Weights of a small transformer language model.
Size: 4 heads of 64 (1 for keys and values), 12.3M parameters.
Architecture: rotary positions, no biases in attention or MLP, tied embeddings, capped logits.
Training: a variant of Muon for these matrices, 875M tokens, 6672 steps.
Each number is 128 + 32 x the weight over its row's rms, rounded and kept within 0 to 255. Layers, rows and columns count from 0. Numbers have three digits each. The size before them is the row's rms in percent of the matrix's.

# up: layer 8 MLP up, 704x256, rms 0.141, rows 11-77, columns 0-63
# down: layer 8 MLP down (transposed), 704x256, rms 0.118, rows 11-77, columns 0-63
# gate: layer 8 MLP gate, 704x256, rms 0.132, rows 12-77, columns 0-63
up11 096:088171188095128143128186120128127074130098150102145162145096147186159088194145194205155129110149127072172150178161146081118224173131140147100205165121078137128154112159092122120157134138101101
down11 095:154125093084160122140121120092144108125108100231118118157176096106113137096107149097141131160172166173062106125062121135124110072076101144138077120086158132169073183072125119149121126117116148
gate12 105:121094137122119163105131086145168076092119139119115115126144144128082122129111166151091122162074113036177145136120107125132165145137039154120141159108163148124097147159132114127071118062104143
up12 111:143187140170119093112112135153118139158179168134154190092089057144104094129198116085173167095084178140096179083191157112113089151129165082162143137092096157118141135150133152148102144114154102
down12 107:122172107079133153081142156172149157077146108118162098121117126103193205061128172114120140085135114187095115104113151187102162073159159149136083109113128101112173115099189122139149168191083128
gate13 101:119143129115070108120190094122215065119114105114155117099093121136161132093129095163178144135088095103146142121167111094159075141197131115121144116175121155088148117136162141179123176214116107
up13 112:117163072108142103100180046157124072128121133154105112139110115117147152164107159132129087152132083158170189107105153078183165143143160191189109067132133147137123126173159126132179118063110082
down13 107:108121142130075174117114122198090114100195149093099176074106118131165140106101124160112099082100177147076111143123100127116124182159054098099088122088113114151153167152132108158154137129118127
gate14 099:100101154084130163165139134194064157125068113091136101121198103140080132141117128090034138142086173029107091120104110137097160108157130145114130168173113124114122184115109100101158090161061112
up14 104:076142078125132113069169093140089105085175165113128121113116105128140091135151167114118112110102121117080093133141139154146159121080143091118142104108158061112126176106154136106225149099109121
down14 102:134071195116127098135121128115093118105086149171117148078109128162058112110089074147109149156134092092170163076143111159120125149117127181108155137134095180095111103190199085159147097162111104
gate15 096:128080152122099166111088110156153131123173111082122152099100105129128144189138052064138088118097065194096148177065134139158119111124119150136121153114106229172133191169167098159144126132133160
up15 093:072155134090131123144141175092143077185165138153196134118039062136142164125147096175131115161033106163097075174145122103119124208082137111156147165103145129126101078158090114119091096132135114
down15 091:220187093123117150092126096117151211095052131187085145098145171118149170153070140105113192114163135059142172060128178134122101127172174167110111112204115080067177075118103140121150127145114071
gate16 098:136145117128202124149128166123127131161130115148153142150097110124114116181150148061104143098097137191173120143167154140100138176098119173165087120114120123119132177125126101112132112146105187
up16 095:187157096162113152117127095082142151137161118164056103124119139099175086130113175186115170191105126151077146063106144149115142192123153157111054072169139123148115077115153080137104144148165074
down16 098:154125095122164124114105141107140130115128140123160154092115124192074144098158156101127132115071152115126142124139145160108079081136068144104146176051129100102075160116134091122152120132077161
gate17 101:071144192122139107176182127172096082117090111083121108137161148183157098117134130134126122085160119075122169128143135090072129101126148147107143149102157123137117140087086104095139127135210074
up17 101:093102084171137149196089196157097080113144085105116176139171114094133094104122155149062194115068154075169109114129197159170124115169124120106147096157169149149105096098139153108104072194150123
down17 102:181092093105132120116190088125084165140150142163112165096137168142202094092176101178106069133092103144116132156073117139108142176100121147117092129138089100097129214177202161128128173169108123
gate18 106:148115128146140137088084102177159120034084151106202100156145143195111125145155138122105098116143148079139081137161123156171138141078183147155151091118206127068178108133106143071153161119112160
up18 106:034138089108089172192097073133132074110102103158170116131103099093154155081102154142176155117139082185141175106092134110084159114128111082141111071138095121103058131093176149139107058145103142
down18 104:090129094146166141027146127174137102076121141074092130163118130161115175161117109174126084155140082101126083053110145164124121117148170167167132084084223139126073108108101141141161174186135172
gate19 103:109133094156101160143153119148130113151164093057110094106145100094129101132114162135093109166131142138103121147133076125099141053130145126122146129157147140105136086118136111131201158112151153
up19 119:143158071138128157110131141091136113115078091170106129123145086089137125136103196100167144117097101132165106118167153141137086116144169193217157192154113136201105065163101141130095124178176114
down19 106:109088120116184131099135148110103154173109096132112198131115128144109094149086108101116105159118144112113132070117188104072152168168153122093102113135155134131100122098172142112146115156154140
gate20 096:117160136129186116082128183103090134105160130148089115143059158117099153129093071069088111169152123051045113146127084072116108137140132108099192139136142096116077151128130116149111172155112149
up20 100:055122148141195081121122151067143133137098149158111181058133169104143145161157119080133128139138073140082088147064113087151105148124150073104148124173099123138096149161116116178121158102121171
down20 100:204122090139101098152145148139128080184116070138096113183140135112098110117078114139157127141157158112148170141134169167093137100147166203122113126107117145131123139092142119209131148123172158
gate21 101:145184157130137134095097130169149137090125110143087082154151147157104133149070103137092117131105161109139186107139156079130118077109142129104095117135138094107136167143143132173168106168102121
up21 096:151087173123150136129064157093124143156047124147136152158153086135177106097045163070120170093117148063083179087132151107138157132089099104144150189156161123139137196150106148140032128108122071
down21 101:157148086177108106191181093076205099154120147164154105141141127162118095144175122128120123204161107123173129156130059090138095132189156150099082096169088176092176151150154114062184131113064106
gate22 096:160087082141183179127132185155150061112094136132137115146139148140080076132135111162110124137162110167142093157094105162116130116132099164116134098196100149137098118144152093157113183131157200
up22 095:147126145083142188138168141131107093105161091078156163157157136133035204159101113117125086205111082093096188120113119095111108163149068103149120116101086125159119158146064151148118077134158108
down22 088:125138122217110063133116179132087157119149122111153144033112069150160103114131193153098157127138145138170087079098105134113096083193169161169169138082140109084111126097109139140113083132141141
gate23 102:170097137124075119103129163114148127105099199163126141192185130107097161116075150120123140141144171104115144082185096134161106148168079111165143140127161135216107172092103071133129137131134068
up23 098:134164134162136140083148111102137154113133137142179131176172094096161190086147181133151127138149162106070123160199122151148114103121104139190105122145156099143110077213096091145096131112093197
down23 096:110114134126152113195139132156149114186100129078082115095098128160144106118104119118059114125153118182172144067148108105119162145101066102067134093137102122110109175084136144131063110186165119
gate24 104:095119120109205124141152071114121171175129130125158076116098116100192059139164165073149136101130137133154143127092163091093193148178127106098128122114079137079178195157119110086149127110121113
up24 103:120138148140146188094147151141148131136080139113111128114160111087180131083110129158128063134190189127125175145078160148096140138167073153079147169185092121112101183126112119165152127116093142
down24 100:139134110141091106129064133148157119073163182168140123097126189111109131172105092152135106071155042110124118147149092101115087143076160108161129092166082149149100188104131087162143076210138095
gate25 105:155147069151146132135150142153178185132159115111077119128091140158106068074157168152151133136119109120189065077197086100138160143102070131115131148115145090153130097111139225192104125172096073
up25 101:127086159160156143150076084137198116094126076092163112076146106171163138063114201073173136143150135103156103137120071146120111137141150100103109135102109035133087141144101164099143122160103073
down25 100:181165082159125140109113163129075173136138113143135148159097103109138142141121125142106136080100115100125157084157118124130085066112140144185137131147102137119153127146092132142139174099175165
gate26 082:099083076095096081157145187152143138199074124085094092127116115132098143118120135090144075175160154037139077166134124153125149123135146127134092151108145149074159180149118125110103130169092102
up26 090:123097052148097126087140107122131100162147096107062208096129114134105135108223078136169156150152142072112190118176133119175131132160092134127138144123104155224212147133135141142105157135123128
down26 099:135119110108108145179103127171111150122111142081125055155122156127085103129098120116164124143107111052173077142108116096114145122122158115136078112084145182032107141132138150066098108135096076
gate27 097:097129150135131129084172145090122153098141091122097105147076099111125110145124113171136097083097109115154077127143164160126122130122093126157135081153094097128138080130141181165168094051119098
up27 096:134132136102084106186103118160141105116117208141154078086178083155112121180122132082167153135084076086078115155163129191180162132100195176151149127148113211100148106134101117151188145031148056
down27 101:163129090124139172114068103111146102135174098159197166136099166061104089076177140159130147100145101170137150111139181108146130093177123120105183205095175147109156138126099123146054082199099148
gate28 104:066085178101079111091181114095129108145122156164154178112093116184118142123151141166192127080094125160164115136101126127126129112208131121078136156128123163125149129087100124162096110047145125
up28 105:210165144118128135128160100116103108141125129139133157136093096149064105149123142109158140160127146113140116099098155086136116189120158206097113141120152126123119111157139125083147117143074149
down28 103:057059121134111131080099131111106151124096178185147146093130098092182121129169153081121143103114144087134150129139128168134088081103162144107120080116170064172134105144128152162163166103104098
gate29 106:104147138152167151103080147133209165126181111103155143068133119124102176091189103105104149162128149090168091155143153142100161134174154070188150136130154114160151148119120138082132141144163114
up29 101:064172136118113124115121103140139077123111114083105166161110165137102161013130143127111065107092080114103138152127156228084135136145179147153130134131111141109102155103095120106105131178200119
down29 105:125081106169118079085154117080073114092093110123063122118167130148164153130028175096160100120165153177097142164192140055113085123114142150093131159106101129109088102193153096133163153134092114
gate30 094:144158145153143126083079151104119089101071102138113171079180116146118143131112129072143078100100069115137103160117126188153087133154097133136117171123102139141104086103108101074154102147087093
up30 093:124134117138107174094067162109140156108135142081107147099134066093079170132161139100098094127151118120158102095075146156095178151084105118156122105069114165077112114137062178112148076131089121
down30 094:133101106118126089113176092128130136133188108153161093183084112170165094084125104129111142129139173170107144174137097031177126177153134157171094137134109131185138132116145098143149109121121151
gate31 099:115146114129128092104071161087169099139115138155133187116126166107088113115137142157119120102178142157104168187111168076108136131149102148171119166122109113122128173162097117093135072193145074
up31 097:058117079141117162140137134045131111112132143150152132062098139156102107131180142157122123117145130141138098140151120134134202143193112111150131113102176182094155112095148092139109119080154110
down31 099:138115131153073087132146114213113155104096090095122102182157107136209064119103107145131119124094142090118147179145086230156108170176136152162136096117121068160178183194173175092161100149125091
gate32 102:124052106158087149131112123140089131168107115051146115126044129124142137146149135157130170103067056110131090094043116106124157093055128102121147136092096130100186141131119117152112116108113089
up32 098:135127137160121115090121061123117076141111178105138136086119178150121072185142097114097105126139132186127117143167180154137081114103090156158176083102150067125132078094142143075104141153177097
down32 096:046096117138136109106103182126102061065055124148140136166175071100140100129180139099151158169141145097134148106175118138134141155118065091114186141105121102140104105127093057165088071167156116
gate33 100:108183130093163049102142147135145147116115062135087101166156142135093162184114110104223136138088134162103089132164138076078110150135110145131117102129124057115089153194116133127109101160091129
up33 103:152111105118168068150168143186123102137141103152122112088149119137182091147152106108100104181152073132136122101155134165093124130149122203089115157106128133133135106123104155094108083070151196
down33 097:187153125086141123112050118218159176140125149156098088185128134112117193138096108131105133132120093136169152124134147165177137096068143128117126114128079112105129193198120161163113141091128121
gate34 095:168144133183098099120095173151167115063130124140103134124111165087114109163100134130093073161100134158168135099113101175115119082151158126112195120159144182116108102120100131089113200174093134
up34 094:152106175094117086115114125134070075085092086090137155155099113127118134155031145124091138136133120066117088108194150110188113177100170152147145167070149148146106124171132109084160155109150109
down34 098:137109131197132119156108145135139201143128150127129138073136141106136101146134147093087125137087108101111191144101095153122080106095077093136138121182154115148116169087089167151138186109098142
gate35 104:110129119111175123100147132089113135150139086062140106078110122141075042083146191122132186139155116131155155150103150113135124126152155116111112171070122132091177156102136147126112098133104120
up35 109:181155195109138098112201122114156129112126122139157106140167070157159200120144170155119172111141098142133099117114121165128165178176104152108138170170105095141150095087144142172139079095156117
down35 109:111148107111093084126152108097108178136137105077133129088112059053113135108138127162076089121104137130146169102047128185107086145137109146127133132126138169141089127145152108101122074106092132
gate36 103:121109134160141112136141065141130138155101068126129139184142087186135108103148116101108182124088165096151130091121158182131123118119125217122097112105179154109133121100157169110052173149119097
up36 105:167085100091100126130138083136164111138076135159155057140090121121147122171139061089183152164145117155128098172108137076064134110098139165072185136141098114124111133104134198103158154146143098
down36 105:116109115186179148071126091123125083156155118165147116182088098161139109143150129085127140123126114174125134119125148162124117112163120139167153051080125121151122090141105133120063119215110122
gate37 099:083119159164141068154128146163153091195120150125122152091115124143094117151141125121099126111102106146109118173150121121139110162117111116102164125143160151112105067167096081133162100139175118
up37 096:172141119131112117171091142134151090121106078145108172143085120107126132135104124065068122151116151103108106153173142121127130141116117148158131100043076128100115079160084082114163122109130129
down37 098:147151131114060080076132155150118158130195184133118086115159107134149110135178122150211101122069111132130112094083067161107146106130098103111113129124129114126107154057133154073122208079116138
gate38 098:092143085104127136144147144127091138170124123108177145164152163119150189185175179116153145103143097150132164113133157120112145159068114077163078099126141140092162128199129157131058144170116106
up38 099:159169107168149158118108159117125161136121095133119143039147135129135070109076079167172097128106104165107185141152105148165110165144110127123133193090117109070104131094115130153098174143165116
down38 100:114138183178120058086149090138083038128127166159144130121144190177090123107103176085159142173121148143188101116083121140148132077179091112095138131078162138144081066131148119077104122106120177
gate39 101:182141149189150117136150101157162121108112155175172165034126105167132129165110170102140100152152141106137131141158143098124098125119151077121134165081125080122100078113152105116138168136107143
up39 095:117125150144123106086217128079134131168133166179142173091118160090042168081101154170125105127162098179105095114126096164115137107090127170128112141122086165138146150166145148157103139179126086
down39 098:138087093118127141072116020198111166141103058086166060101094128132122101131104096153096124049141060150119120153129146111084160126152159098132166109178158112107157067142146166162141095091097113
gate40 099:121196106067094136138117148114136141104104085142150078131105185161154134135122140128127125086164182127181100174120169129125089105083103153108121182130197126190142162162171132184122171162106178
up40 092:130116177217119181130120149148160126120116172137152175172109137104144120140115118125196103132114139099134128150149129177110124163064023134167101168120153116179185104136119159162160116128123079
down40 093:169089169119152138159129129106137111096159116103164157097123144142138110197196103138143159101119122146128108132105090141157078118178195087102116100129084138080136164070122111101076124148181052
gate41 099:149153088136121161137088013152124147128144094137108176086040122146095155108121111141098094107145109176093160180076041141121136139131091087139071173109121121156105164161114172180175131066104131
up41 094:157164127097104036175157169082085175127201150128133135087138114139135154127136146133141108076135124138144081110113111142181178111127113103065105138211099123115130134139081130117113161095109103
down41 097:124128102132148128073149120138078080144131102174165157163138145087117075114174047112124056115155107144137167097081129077137190157092135122148134120110137155149088137112176087158118127159090145
gate42 104:144140214165108169130152105159181146081073103076087156108200142138121098086138113132130136119081194081134169106173083130166129129141140162162151179089111142103121113108066113074149130168087168
up42 109:093109148125183133155129152118157144117111122099113169160154100120135145152137145119153141147170209171134126128110149091138147178151141152163190181096138143110116132122129099116181176190106116
down42 108:137158130141095209097144159102115131169169165073124121107061067115090103149148120102115087174083111150160144133161106131121131121183117082153124088148126128095117136189128144121147076157169158
gate43 103:124122080173133107105131098081077128145151144172107149134185169160100140156155072127110163085120119161158130132104104142123090131149123133120131127170116139084157131148141067085150098170117155
up43 102:127120174130126170126102118111145138072082145067128110182165087161121133124109147147126199163112105121057119139141091134106156098088125150126092134137092067188105172092119180091113120097100070
down43 104:143108116080129186122155128184129141209202112183207138086109097132193120149107155098158090121111091136134164125137177098099123108146062131115168114110098143079159092088125156137098112129163070
gate44 104:109100125122124091143157085161089181173146153097115124148168130124137130106125140146081077170154130134081144085053137142128111137094154191138094171120142131161096114118177134178158097071159125
up44 098:075136078113132130157104120088110172197102150224081081067138160135141126130121118138172111187184130125177146130074118180094128097157132130152107132136162138091088109132123080152073072118152184
down44 100:099131140098096168111168114115150159124131086149162160118132150115147104132123151163117158129105076174150174107095131138148107123126124088166112120072062155097104185088172148168179099148127096
gate45 102:171135096076087150101081164132150101129056088154120121139091113113130125087117145092136109059109102090152124153110071121051159098097127164121133087141097122130081096125174157191148063120139164
up45 103:146094192064117099155148133153128117180085121151125130103147105119137136118087141121159111158115116067121109118136153120114128145124116061105113148082125067111135109133070120158111163147139126
down45 101:097117155141132138133130119110099146128103128126126090081166136179089118152147119103145174145134148163184082106093140145120115126100159148105121159122132125123164095081148121115074177140174140
gate46 109:104099153136173133157126179131149091127118088088166174144108111154063140131155097113081138103091141146149047165161159202176107104118136155136168138107100146114091110147127169129095150166107148
up46 107:110081099122139114093098156130165108145111117162205144163178130122161132178142117108137121116125124176195109142154136181122167166111112210118150132106171163109123163174134148110209164166131102
down46 106:105117155110172144132142175102143114112146153154180185147089102117152177133189130095138110093119109156163111145106186147098128101116076176157111085129108113131120132148121169114092105180176121
gate47 098:165146133119146125122130096096150094133137142057177102122130179162152037125095133090134149104058108098112174129147075149151048195073104200142127101198090062176110162098151179147114099149095136
up47 098:115089106085120152111132094156071142149120104160104138125138117103147132095158116131154118155149053092144184153148093157099092098187124094077093083138179111086152109199100200158143119156155083
down47 100:101129127189139170109129135084157154186167100119091078076129105141142096129098139107117117117079171142102117140121103158138137178102136188127145127175073144189094108132133147143150124154120071
gate48 102:080159104192142090198112105149108116164107179067176083109110136145121103131117096153129157137109091106137146156095075121090102133085151152143104147114136137125118219137105117113122147120184136
up48 106:168192074154139185144124099151091141159119082133174117142124121158101173141140183084118169122155161124090160145120131121083119144111100104168109105148173044054156169131129103071096172172172088
down48 107:140145173195111093126098126136154161102132146172097172144143127125130074162195138129117106151119101112110142109116089148150201119166128150090218110146145147112136132148047169177156170111142146
gate49 096:100112067128118108152160153100153135103158175084146093142113139075133172101135064062125178087113128094140153106119142102139118074192166143146120146154086092142154111096112102105146128105133075
up49 105:139158102105145139054130083150170121129134141162134129130116130053150156170104092105119123144085121099152164123103114111202116144113151057204178048092152188142148076103092052106143130144151137
down49 105:163108153104097168131182149193117144136094097092063073128167107148102119184125098127099155177120125147084173135116152060092086132095101119109142092119198124156150104108149076147124150136044160
gate50 108:113103197120167187144128088107172153136139136114132103186157153123122162093192167128191141086157095155174068147139140154152157155120130093150119149114129070164164172132142111111122154128178152
up50 106:130136202144107136153134219102145127171095144095135066174149099164164117145096188112104103111150101152142144108148094109165120117123091140097149195103141146144108060136187104108143166084082110
down50 102:201164050115155173113163168118049113092138131155149140123105160146158181124132034117138129127077104140183171106119085123092179165093094151161153079132117170144114104155127083126178113123186112
gate51 095:132146115139104116116143105084160149145102147156160066189140151150176155078157131128077107118128108083152104125058099089126195137135139171131171103134114099097149116073134099096178098161175150
up51 097:152136126179157146132220117119159141175136111130127179167176114074114126151167162129082146119164150201074113116111086102159123133184177105105143157131157206144133127149113079122150118126128159
down51 099:141105097132122104094087145160138085111061089125134140101137120155095108117087138226142176078149150089189153153140147160156087075099104136161089088122098111145092177142161168098082108122123101
gate52 105:128155090139103062104111108133151140114155166128173106140102133089194089172127097133140140106112161086149147177095139076155152126133148099184105142113142111152143142104066127088126141131107126
up52 105:132135153143114102101117113178102127117129127094083120097069130095149137130162166115110169127112120145210109102120098113118135055120114137125086126148122112116178093051137132095171164162141152
down52 108:065178118141113145105167099100136125098096124162205148108060094079138136124127121154156108065129116081131133151162170167185099134127114122111135190071144132055146121186107179150082125086055153
gate53 100:133102123115142143159128166096088150131159125151126144135131075126199123122176093160152168180155117212123226062127085125076128098149093118128141137129146135114136136140084142088134151178156162
up53 111:146115135149130078175143079136128110093156069180093119086128133115147136161145130216118114113108074122082079113116146133118118113077089146150154184109156112115156125199126121057119094125172121
down53 116:117147122134059143139146147134141174098103144155167141113132191134115102096103165133074131109194148135106089168102177180121116153141099171147130101138110137146106141158095121147173122127119108
gate54 103:100098101122134151088116127129140129089135098081161095090162118131113112111117114155057154105080098103087116139071062095103096118167106107113102186087140127148126156141034145106125160174123184
up54 096:122150209144152146073139190121166160134074105144131104112096085160096145147081122144058087174158133165138186103096118128142118158108137127111118171149121145136155060124136140115115099164133156
down54 094:125100107057092110210107072178129109073134161119145115093137149101120176082107178098127118151095149137164136082073159139113147128122085139096127114074105133115108220131139138141102123107155156
gate55 094:121093164086141087120153111156114128194125154149179086203132138124160068099099081136158136138116156192135110123162061135106147113114100143139175139162142122161127153201070108113087123087118153
up55 092:134146142107119101109121102178103146144154126100140154101163159126202130154069098155156140119071151110133150167158086170083168121133145142102116104163112160144109113116066094139108132131109151
down55 094:182108061167093184094106070106132138147152119140205133110171170098093142138150137092119149088151118118181101118154224087162065075115135155144133102088095146107168093052173129129140131136155074
gate56 102:106085065152110106155168148090083084175145101118139151130073117081181124072088092198113092128110104143082185093082106142114097148087148087164141120122126150097134139175108139104102134072117122
up56 105:114115080131127097142166205104174141123112142124105136174080095090059144041186141139111117145135136104054125145178084231149121159110135136110122100160126151134095136109094140125104149104152079
down56 104:138144187197153093136128171069112168124142152161142115130110092101126077169146057140177151161140159117158154096140161129056130114123062131078094144118117138142122195108167106195150106170110143
gate57 087:131091095100121186142175216131146102139124145042154123115146154166139172162167126068123119096160100164140101175121141138143093103164157115052070101095097125136137103123123126120112126106118152
up57 089:129110160189126086114105148069197136198158147141123127090082192116153127162193152140141145176169111131147129079133157157144154108090159157159117151136116173132084102191134133086082180176147137
down57 093:064109080153158137167160137159094106128155096097111183198100150194131149077115087106141115134099122159125145111108121151114115135121130116121128124171123151092203150097114134153199121071067140
gate58 099:105164137100128119120151094064133082137093149146110177187127163152066140101175159187153167178158091138107151163103088165120117123152175096134140098038084142102113143168099106150101103158076071
up58 105:136179188130121108107121153120078092144070159135158101122107112108111111143136122120091095178096119119158187156191155067202126189132161107141115101124097085073198095158108106146119094105110142
down58 104:155146132142134150113103104137179157130134144105148107067120150142143097120088088144121133115030108098131141093188165069110095156125136102142139182143098149116136156202154177175079132188098179
gate59 100:135143083088157082140155150093157128124125157112155150103115155142159109154142113145184091106043115141069147130120148162136130096144132178123052146141131087142140153175147180110204159135111085
up59 095:124153131161156127105159128100098138166159113097122156080168129151133125135073104133130158110075171115111164156104146141169212117142096107114144143128102155132110124138091155093112047102143120
down59 097:117121151131087104166149121181156165172100097162113096176123105063095116120140181054084111172165098167214144122121145129152121176141121177136167107133139123150099106133109117191095181153131138
gate60 100:152143136153137167119093152141124101151099120110100183079155103110141092148103125145103191102132060181110102154151109131101110101154082102136145098046145105110122088079079065148171116134151115
up60 097:103072179101122115042109096158152114080090093068105132117165171137123096100115131129122164091100136142148091160137152124157158150120121138118168131113157151176113070089135141156113107105148162
down60 098:102163103087139120148047128062151117038128176160147107122112140151125122144102072113139141119167079091120188116130158081112114101112131138106125169150158099152109126155157094182106096147127136
gate61 094:138139071189197105114106126166140126130156123076110098130089136127116093181077184052155076125145090145099066151114071114071100118109102109136108143160177110163162136100138119085078164160136159
up61 095:147171104153128114167141120175107096094140153126096182091149154098112159104097129089113175124144169142165096133107104121126177147109091094192097157184143144127131091157113094109154156112119155
down61 101:132083176099148152121149130114128173151179102174087120085104090084102122179140158074092156139067140080144174136160092149144122136098096107156143121119162094102134119086197148119074122165123170
gate62 093:121087073154114144123154188090168096153140107155143185129140054182107092142150122085154145114128143119139117161139118150112129124134155151096111138118138104118150114127138149132146117161116097
up62 102:110121090083100137163074149080131124114163146069132172122129064133083138189080143064082153119170159111158116121088131110150128177101131105116131130134117140151117110119198173122190146078131121
down62 101:199197185086145077193104080112130148113157163121108133119156102154135123161126133195135134113110117106103160090117101145090157133090075130157030114128111107082159117113157155103198129138131207
gate63 101:189100120118191208054124124095145085059108135115089110123155115116170080082177095095184086145143189151127104178130160102161104082151155096151107105116129172111131082175115100107106119130123109
up63 097:128134150132109140065117087170146104148118091116132098155080072233080073173105127152157141181096102083150113100147138103085155175189129132142080162098137072129143105128127169144164099095186137
down63 097:140140157085164084175141208086181101088150170111153112193153179088144148088143152141113153139167100171137117097204150150130124118096132078144117140149160164088129180134095054056135200136100114
gate64 098:120107171094156090075134101154157071133107084131073145161057092161091091120175106197142166137135125139147125154083085086087157125090123149129114143108111108117085103091097144096115157058134107
up64 105:111071168100073092143135147146135103112095141123141151132143113184105131150122117152138140123140148152123136094130105091098128094143177102123118135138128195169131104156155132132112067136097165
down64 100:152153129165177138135140099117120153104110104137083093145113091165123111142159149130146134200117112121126135137135183146107119115111092129179141158181139088114144108075090106143138123096124122
gate65 102:094161116129074179169164167119126134148166133099116115148091120095141204169104092183094112132145124136117173163146098153132171136145108112114099148090147131153082075127138206108094118083126173
up65 096:122135113143168108141194137152163124137148065152139135141222152131062126099138137122126126161116082086135201111106106157154130169187131135117094116097157139150140132112096136175100150159145113
down65 100:161090108072167122185147096055109101166145126099133140132192157116124169136143103123158092117074185137156098139097119110096134077148138139140125109165095157143144099095150105125157149171084109
gate66 100:155090113119102107118138154156132139149152157110175158109133132109095133093061172075132174174163180129121131138113101074061073121097099158152101158155108070129090135084153124149108134145078130
up66 101:129114109103174133152130192083177119170171135184147175073167117100093098141084134162101112123191106161127171117141095087134144124077074078145158153110091119104116071176146138110128116165106149
down66 099:091079132127098176141143097132068120124096108108094067143135135157175102089141148071181169110089112109113172112184140132118127122170128168108150106150183093071115098058084156070136111136158128
gate67 101:111140206187139116151124101129166101099096141156098175136127147149073054114107135152148157113136130086168148111125165076154111124135140069137068140108117100121072127105155103165143119143123106
up67 100:166107077063194152097188106101073103237083107072156133097164128120197133119142120064157160114152099128114127123193173163100123107094133153142160161034107140140141100137120103141076101120180141
down67 102:114147198168128164130108077086149100094185086139178147125107146145108152107152163153136114129112131084174120092156090051122135117056118097140120134148132134170150180128122126079163105162114153
gate68 099:185152123135143142160163119082130070139153170103121111110085084096140134146092140164130160111125153100103094096122114154160118190022075141103169151147137084118134162110096166089135130082171144
up68 099:105110059174084167146125133091087184109100061106158143089093149131105125094098079078165146161120114124142055125132136164137149118136091123117122088128102112099161110073180130094138091109092129
down68 102:123144184151159149116126077108138083148096149166153134164132139139106112121167122194109211081126192108137153126092126130132115160159161135112131109088109093156138170158120129135139118111167153
gate69 101:123171111121083067123147085096102163146140129130153123172147063117126093136121139099128064121115187076106169126153163133152098069141175105164093146112116126144117149102109092149123099129091081
up69 108:113163084087119160129105174138111124137112111102166189135143112124140083126151132059106185113150090089126171154187104153129074187112080109146101063181138117065110132129160161162161118128131104
down69 102:156150148175103048165082086129133121102100172102113088156169136155099142142157124102118115147102138134107152128124129098118163136116212123142131166133123171156091126132095101119124092189127150
gate70 101:158138138130152084093103109098163089121128115177065123173189128206102148167093178147133097186105113124108172139133137128137138114103119176171098174134132073110085172096143160128150176115109160
up70 107:110152117092083144100093138120109106197187155163126140127113139114056117185111047095174107102117097185143091149123100143151121086166137164101153102100140088088081134168135096121118130110091188
down70 107:091197086140149187129167156158184077055124115127106141109132110144070083135125173148124041130078068155093175153102071130125166115106110107093139138128158107185135120134180099203107055115116179
gate71 102:117129149104140085091116104143095148115144133133136133141081152153135094065121135199170122093124152178161083213141077158126168146153158170159140189083113101101138083175102125088149135124083149
up71 100:140116167187131140119063106086080101122106106106170117105130093138149142116139148120134136094122186105190127107114118180111105076155133151119133156142083131156142151115092169129140144173093181
down71 101:109119113105142095151076144159143156059077182110097143122081138124043088082170110087109079045148126124195126085151085175134103066088135086146114080109165124107114152113163147121139127070125135
gate72 101:141110138124127130128122138115186116165085111109163100088115203065101159168074116080172161146138188151086135124133178135118151134137143120206106121109185082122098174158163127088146135163128147
up72 101:102099126137127135128092162144166078135125155098119099117168082090137145105119094119164194116114165178127146164138162155123085090144133148102139109150133109097162071111200124166120108152117138
down72 101:118171085126138127080071147131101137204133122126162121152157179155146115143172149110142095144095095136128175120102091156174064131056117101113119129121202131136129188124144112131159111096070171
gate73 100:130140174157176188101169136111114154098090132111160181099182169129124138125118111159177184127182124150116110110098106083203120145147122085147154140083145137170115160108115118142108129156137115
up73 091:141191146083181068094130085111108077118103144140090075149105104142070158150136170128115162167079060077134121133050097165094108129198150101148114157046117082180147093164111137142057132178094196
down73 092:144118115182115149111122121135132153147149130106145163080123163161143090154132092160135116139177212124087126140188147068156054123156095168137212157136168199146070135124122145098165150134140096
gate74 101:072102165100132158119141125111161118078118141147084110119083148105134171109133145129140063075098150077110094137142071160111166129143193127111086151140134137111108140041145126070152132106078113
up74 096:131195131134119167110135071141137189140136163113068111116075094142137167128118113115104127158133142173195064101090131092178199154155113134125135138124162131118111111138168109074155163108136129
down74 096:120119116087158082093124208178129133093146138148115131134119144114177096133168198120123090091117123143092115129157066182146090107148123126113111090141134138115119088089099085170166074127110099
gate75 096:104158114115115114188148115141106095168157152118155128185133125101150085134139146117113070133063145142145087190157083104143091099127140085122138106217138161118133121097129124134168205181079124
up75 096:132131144054118076081155152170148165166145079113149055087086119106102119156160129164080104141138052131142168149135128176155133151144079100125095209121139182178140062185094182127130132148137129
down75 099:124129089197212156171103122122092132170128152158128180112100121099102104101144143104160148130156165126091084077137114131120143096131202120163120062124121125104136149087186084116061141101127102
gate76 104:140134092152153144120144134128125113151098147141166095189107126142165158076117164126156130187114111130128156166121130163062135147106145194093106099116111139102130126180196087134146194135077185
up76 107:113102169153109109096147129095089050039116140177099084125097101032089116135111127139154167096146136070123106138107124174170134138092176098107134149098090136190162148117123139100119096134135104
down76 102:125142109101094111120137125138184165136144095133107138080112104102114131130108085123155117095118134096161133158120130106103111090184127047099125100156195111089137107074111125135170115163115096
gate77 106:083158102077131140059143110123090085061138153159153092128182175142134110104146117081174142105140086078157158166107170136144138097107147158164132111190162110142155100137127077141098062091125086
up77 099:098148184163139120187120080123128165073162112113169139121135137130141129108123171106160112107131121100147136110085191100070090140128167115132088159132125135127209088184080161196123098141104124
down77 100:113146112081120171098158126120141136121101128110146173102160164119142143104078075128161187160141134187159111165173159128204182109117129126150112075112067160127097165092104204139113171071115127